python train.py --norm="rmsnorm" --positions="rope" --qk_norm=true --attn_scale=0.137 --init_std_up=0.0277 --beta1=0.9 --weight_decay=0.011 --decay_fraction=0.917 --doc_mask=true --max_steps=6566 --dataset="wikipedia_en"
Each number is 128 + 24 x the weight over its row's rms, rounded and kept within 0 to 255. Layers, rows and columns count from 0. Numbers have three digits each. The size before them is the row's rms in percent of the matrix's.

# layer 8 MLP down, 640x1280, rms 0.067, rows 415-495, columns 0-79
097:103156119125121129148123133166103126135103160139124147151122147132092143161175096141099120079134167129151114129156086133096137164081143101131084148124078160131152100135074116124166088141181091123145131143139115130171183131120135149141164127
100:153103134140120155157122109133143105137091113145141176099164144147116133135096146158124143163145091159150158122158097129095123143125129134125161096182096141102111158112124148140142118099108165120134142128091124116104105090162174133117105086
101:150140136196136164147137152135144136108150164132152116128141081154141127136102137140097168104132123075077094135115141164102121148110143074143090133134144147133156109106117124100111126110149173129104138139152132128112130123177129113137111098
106:094147159105144128166140103107141148106158130064108166155121121188102142141138146133108140145129113097130135140116144101126182103133120092120137169131152154134111117156120177184111142118131067130158101117158115129105097135114129119124122099
098:097119098117168126108103104172102134149115098123145148101176097132112113090148143166131145130128133103127168132142105154126103152156076143148080130118126127143143137107139152119133126100084143112169125146125156104103135135102089094129134128
103:082137133127132144124103105104074092099116117125099142089106143100108084129109065127118132113158121107151148128113134129114104144115127073140186116128113140080136114124143067118148125114116107128102122129138105135113152133100122106091135126
103:153087119143096119139154126102099150157146159123155100094096090114146129116124126097124121114152078132163175119133130127134121148151128155136148155130129117114109135142156111152077138108077134163130158151111141119140185119121103080160170125
102:124113141118123113142139149130129118116128131125141139120095131172101099145108122076116144105122135071180139125095099116124124129118075157106097140130122133148105128138136140086115142153165083153170143172141138119169143119117156132108126108
098:105123061132165140118103106124123132129152114132073145135124122151166093124113144174109183120137087136141132153165094113132129128135147135164105146098088111125147073124130107150138088104157154126152119135128093130112119149135133102168149155
101:097128095157141160128120123122101116129097134124130159135151130139130159140123101148100169105089138136102096123146110108132140167121141148155163141124144139096112117141120129153116164117122108143148091171149125105126115123117129100075117114
101:132073093181160170154081137120117112160108103140166092139134098155142121131117165103108138119129103114137142095150100118123127124149148160139137113114149184145105107121068119157111096112098140137129106177126121143170130096158117150141117129
100:113148155150127151081159147124117103118131119131123164110134140094120138124084108169122108154098153124125121120098125117127123155142112122100113109113130116148107144162112139101112112133166175087106131118165183113125123133141139124117125141
099:147135120191130098136151140091079066111172133117162114143119116126135129157107130102120118141126117141138083158128107126109131133117138106118149097170119085103111132137151074099103154101099108124104134121108131113122111150112140132133156088
099:130174106142205107150093149148135162105168118113137118139157097178125095060136124096089144159153131162150171080168118094105121126123087107044107120127121108144107194129152132124140163189143153131144123158081116149100084128120150146167157102
103:156115103149141172112145119120104124127118172151111117124100132121106120117135123116128137124131153122070115118116092147134110152119159129199156092177112119149163123151189116163111043124116128117144142140155142125136111141113145160113150151
096:140179119079103113108135180095115159111125137121161124162128162128149155122160123149145159139147118071127121117118150104094131155109150083152130115144147093125125162123134138155136124097145095112156125153120131154114094110082127154148120114
104:170132130150106085125137102108118131097162151125143131156118136122127138121128123088125114111126158159141108141129111149157118161113157146137156136109074111128081167137102137164105135115117139143135061150134108111114115078146096113180139115
098:129154140135165130143054162144116153124117128139153110075105125112141130127122095121124115140122154150138110122144156095132106129087149136116166132136122185132100151135141128120132113076113106130132117089096146105143117113150159106086133147
097:124149136116163138111129113167129135143125141137125121129120137134166094104131140149136105146129104134080155092190110170153113125120119110126093098132084156168079146154088123124112135174137135139127135122157086126129146136164136161140138098
100:141117105130090147114132155107143106126128143152166133112148117102149113146109154161148072106152137122155126087151129164128119121141109129051114153116130158137106116152139108125154120102125127190137170164114090106151124106110099115169147122
099:101119133099159124122171155149075123157134150172119120107123130155096142126130103146119120114088132129172100107169138110115183096133094125105157146097105109138147154122085104106108145138161122145113106106105133187127091112158104131113110124
100:123138163156142175094144119148080092155156120124163129052062148110120135132119082130102120110096140123139155105128143145109119115155138121134164088119154112119133167109149123105157096095141149119137156123114123092125141157111105138105162104
099:141123116137159173119145151123086102113164119170112149137163084121147084124131076117117145130116137077121134122132132116111139113145171137119125161107148115127159103129131124139109114151148148141112177082104106126124122140115150108132128107
098:108109127124108095136115098156156111108125133120094142130132180147146076151127098152152171109090104131104125159094125120142117107153140144106139145174134100136137103135141084129146093123077117136136149150119136126121125172090107128158143128
095:134103076137173122113133104117145133097127134086154096138152106167107123138108152163117119118101121117152124153109129117149177091118131154161108149115108099132135091123083130123100102114087116171131132100148119132119142090137152113111109159
101:144140127151100115134128150100141075085147110115131087119105128128116128123181136079165153106116095142104161139130154121151170169135128110093107122105147094148113130117157149151143134108095117115160129147091133138150132134110105121098108118
101:119127177110147133102163117138138110142133112135145097087099145137093135123119105158122167135112113047077141117138128133149169150165111144185133121114130128144120126115118135101133142166109108116118089114127124127147146198135133102142158140
104:137124131135130132109126140137137130100079140095118152107129113157060124105090144116135107178154119120121091132131099080114127087166159117131127060152142121177145123130090086118098144143084105115138092155195123089101149105111151134162130128
102:141167129111126125139107107111107157167116150132165122145128123144119140133131146108106118129133103087181154132138126141120137133158128059151158133169140138118110126107153156115139162169119093117126131137116148123127131149132111145162121074
102:110133105120161148116131127163176118119115147172154110136149069112146172093123147165128137104151134166114127089160156138118117149107123117145131118115122136149134111104176088107080118138122141131185171119143090169141113117129150129103110168
100:152131104131092062127136133142103160152120138128130141160087121136128151158129114104118118097132131121131165130119114153111103112138151118135159095121118124131105164110129127165128134180091146141158136130135129115092100101163110073109164118
105:117126150161130141102133137140108119126097080151133136105122124190139109148115079110108148175117131107131156142149134111098114141058114135118121149086131128184125148103081145132130167125119117139122105154174123140090117140132131165126125101
097:126115155122073140130131122108078170145108108124156112132126092171135131175119140086086133148143140125142155152122146153105129111146168121131133102151167102127108087106134167114133153078137118140188095148131141124146136099111107114172111120
098:116101140105103173110124119174149092124088108147086149109079141132084179131145124158121128094188164136154099119112174102130140109120177138149129102120121112171102105136106172131157137151093130112161122111136134090142174112145135137106105117
099:127121103159140130140120114138093131111169144150147150113149148102119132105134135119152074126138124163150113110107118120149116123120104138166104114157131108139126070130141113131123157128146159142172130132143143130112100136126125119130114103
100:106095094149150108139149143137119135128115119134114146108096169132138099104186087112141121120155120114142078126124141126115118136177102175153127094073097134098112195100094127122148141174121139147150115100135150136142119114105092125138193131
100:168123156111111153139105122136105126128130098125125137172144085148082146156135158126135143148153115131131095071132102084122136134104127115135084129109138087095148153127103154143122116078133122118191159145138125117115155136159118108095157134
098:102114130131130095152104125128124121122122135112115067116152131111119098060126089089150121146104109111111122128119108146127152138142129117139114131146123155130143117105107110189147124158144119088151136124168145166124161162122127138149123108
103:168115122092134169122134135116107102159122100138144124156097139138151109127095119130146121106109151131079099135070105160142121135143118107114145112116146125098100125145095120156066151119157169098140149135131149112134120116125115114145155096
099:135140133123154130132087145120126156140091178140134147067090145152162178114117151153153105103158117159125122148163169129081111090154117130105123171137163135112129112108129135076092126108131133168152123084134130118140109154121117151167103118
096:158127151133118090128122155099112139127141122150127085178148156129140144144128097156147119115148156140137107166143133116120121088151104151158115097186165198123077127133155136091102126126152127158173090143140067115164104114204171114124157100
097:126171146118105142118109126124117133135145145169113106138092069142158140090130139131127144140123143127120123092105173129127098100129087102143118125100146126137155107142118091143123120127147127131125129122104150136162072153172115135133150147
098:104103127097141127127143114103100132101140151101087135116098106164165153130148112160165170101110144149125108147106129115097079140159118111112121107177102144125090126115141137149123124143145145126116087108124135117124120168154097136099109075
100:152157145107126173134110166106115123135103144144116138097104100116174153144120106156101100139149146158167066156129087140109148142139120117108114173124117132126101123172146133139139127123172157093142146125123124151145127104139124187136136078
102:117094130132141151166151122076105133134131145112124114133110136131187157099107129140105142156180072144122116182156167114132145140121140191114124136137131131151130119114131122142137092107135100114173136134086143069164138124142118130205145130
100:136133072166138107088136128157125090123111119155107153139119136146141100088105132140166170161135152157127103126104106170141125173122149119116155165161138150130161162078113124151133116125091115114126151126155097153107093155112108111092110151
097:110091169101156128126123129134134165129124094143151121117139077107139143138108131101146089128102157088111121103098168148155141115117133138151161101156145077141119124109184136143114142115166124103126137155154063115129105148166114116122139090
098:095115116100154155164166140141132129147126155124143146110130116090116096124139176120112110102148103126128129141118122084161124148119093112162126128138149140162110129141132112146145102133095150146129120111150171171139108133155075088133147161
095:124125112195165112098151108110103162176100110117120146151138152113111096147155136118158170115116129088147138115164115158150127079132130107118106130111152144153151142151142159117121162059111157163150146160139133133136131135119139140118146126
099:129137174127120143133118135129142130159109149118143112132156145166175140144109119143112129135167155141088129170108112139094104110126161099130103112121078141125115117124106126089163081132130102158138127107152128111116123105128153168137120110
102:120119109165104134202124120134164068143110140158124127148116130083154104118068107128105138134119123153100120139138096144158148105102107148166125143091083087065150151114114088124143147153141137121149174107157168124151151138117107126165106151
102:118177104127119113109110175146149148128129087081131099146173108123135139123137131175178142130168146168132146120134134106122126126152127144148156122104157083154154116146150088143097106099049157131107129132120141158131123138161128129163166158
101:104117121116136091146111105107145137119151137131113089141135155137156123123088109129122147164124141152135123146166161133140136117102102147136114122114149127124131119156102142118131119092142131148092120131098170132117150170162125096130179118
099:138094150133122114120084157100149173123117086112140067120106083145119125100149160152109127137073093089098120144151134141110121063138105108147131168125153128136142128098125148140147124166122152131088158128122167124137098141123144115128089143
103:163134111150145119123105114151041162110141150123142156110147141145174097165109125092145138101136149147095107099138098109146120114115164096093156165071142133158123158140130136124117144115113117117180071136173124090127122107149136101175090152
096:114157155169086135120127156141102103139109152151104146123157130101104140110156116111148098153101094111130122139103128110097105142092132102177125131113098112137127091140132151182142090139124094083109129080101149115161163138115121133136090125
100:180162110154127132154129129119174153164141119134073124119148095084116071134169137102123140125135108137160116166129152139145148159102148137144081161134128141127138143153144123174132145150130105130099113142110157131114120131056178148119147135
094:127127120160112142160137121146098166159134104136163127122107177127149164134139148145096171109152121136140120097166131156135113163076110158121165190149109156143088122129112117143141143141135132167126117101120154118084132147123102095095091162
099:133134151136145113144078103118131127145114122150078118150099134154141118139112134151123137111166117115138102152170145114150155112086102150110147169135144095139140159098140083161124137126148131125140171086100104130170105090129104083091110122
099:185114102154138097140115163124158104117089149143142131140101145109124129127172126172177118127100134127111076130134152151145142152106144127153082129118108109131128113123125132129132138088138105124097120129139125105116117154117096129132052155
096:105136168154137165121102178142148076097116114110112119131133134143115066125145125138126114157099144128130094092149152106109144112128121140150141096140102124123107121141163134128109137162105130134112172120166088124163125113147167118119077132
099:144150130150123107141106083089126134135152136102102116120136127097143144146090164134131147109144136163168140112175143147181095151145084120092112134135109138074103159106138143139130099139073113117120131121093135147148138127131151172134118149
102:137147145169106141121155149148107104084127107119122125119132161132139155093118116117122136168111175150136096130130075110144119146075118093093132113148139167134146128132167074101108103155153098113124123078095182093122090139079134167150129184
105:093165110136166141112094164096115189066111097134111152096145158142152162114178138093129166140115169109144119117152128108149151128140174168153109134091109104090137090145147110112129119141138099154145092123156129132153161118132162110094116132
096:113111157095106150170115145133110181139147136150126118120109110104151131136137132105113128141096109145119123150115163136133147149125137103158152105177126171096110129121119090138121119103148184113124105085150148128126089100120149108183187118
095:113118108083141132100152108144146086141078116152138113140078120134135124120118143096139133119141106134159112117126119107101114119136166107120124146117146154120096121141117162128141134155101116157089127110137151130098122128174168100125121102
100:155084108139110112121182162141108106134122132097133153114175114144145103157142113128128099131142095117108102136132115130116127109161154117140106141115119087131115152141146115166112133159130184113153120139083114138134140144156089141124163123
102:119140110145129147137162148136103163120171122180104125148112124129108140157110126111122150123140088116156110173118094127100103154105142117106064139161116118102143111123111134116128133114143119132090126125116113155161133134132153086155104119
101:148170116099136149114151130152133150106134123142151130165157129138102115177103116081080138108127131133142142110128160127095139144159096083127121130133135137130143150133115117164067136146149137157107172159130125110132122122103096102164131110
097:114132150127126132129153133104189127111109140121080089127149164139098165114115123086145152148130149160117141121148155095115154091118134108114153111116175172157166083135132122117097120071148122115107124137116127166117086132130119143138108175
102:113121074127158153127109129146193099117149166122118161133103119061140146050117144147133138122124135157136129133094146098137137150135073132142109135118154147106157104117111160129127157096164154109117152117143129102148128141121144118097130126
096:100151116136165134098124077130154129146182124176147106078099094132111125112145123117107166095116154167108130102099112133121112119122130120154138106157116101104137170144148140131106141101085133127131156130143171141145086140160116133126138127
094:142095115131119098133135111085087092126129128125136158084108148110126144135161126121118090130132124116179132109137111081123133107068132144155156123116094155136155096106161129140132096112154102130100137139125124107142160129130120108112116128
095:124107150139135130135138157084138080128107119153074130096100126113108124112114117176143121127133179112100157113118159098099107108120131103154102110074149116144105148109136162151101104123115135138118147141102064184155104162143121143124128117
100:163131171177088153131143138115138114150129125116162105132137136135123146140127135179138104129093168150190092087096113123118193170181186113119093123115121156096108133163127140172120103125130114131122145096155115139134165150114142088099157154
103:127143122107119078097158098090115091134124130153126132121124101115139125100149096148116152108145138073154152116119103065104124108097082168133184148143156068100101111153103164114133149091119128130128093121108130109130108150122129122122167122
100:102107152111162133118094140082134112165136133032107131142113133157171149104186137156113135163119112146107109123110107171079111172150122112113129077177116116142087122152095151162101117115120090122105155118095127106118124108131121138182131151
099:136107151102095124121138133140141178149103117162178117095078132132110149072105150147137157127122122146157123104132140175093155111140089179113172099165099082142165121162096124087132131107138109099131148151145135070112147105134121135142111155
099:112133136096122117117147107102116147085112173108116097094147134140132175124115141140106144129177122192137133113117130132161147097165127149094105102117166120144181119105141131126093113153150146137127121116119161160156141101107136140104121139
099:115135144150169127127158142141167159112087121103150107118116157128155072140131134138127087157093111137128133151111141095133132120102174124131115128141128119133138102126128141110111102115145090135141076140131111166138119090104143102111102078
102:168129148112167123126186088136156150131127098137138141192116100154121145147158143146111141123154131102147111113141123119161122125144125143133129104136127147134091153111113134183143140111108123160134127163116147122127127077130150126111122099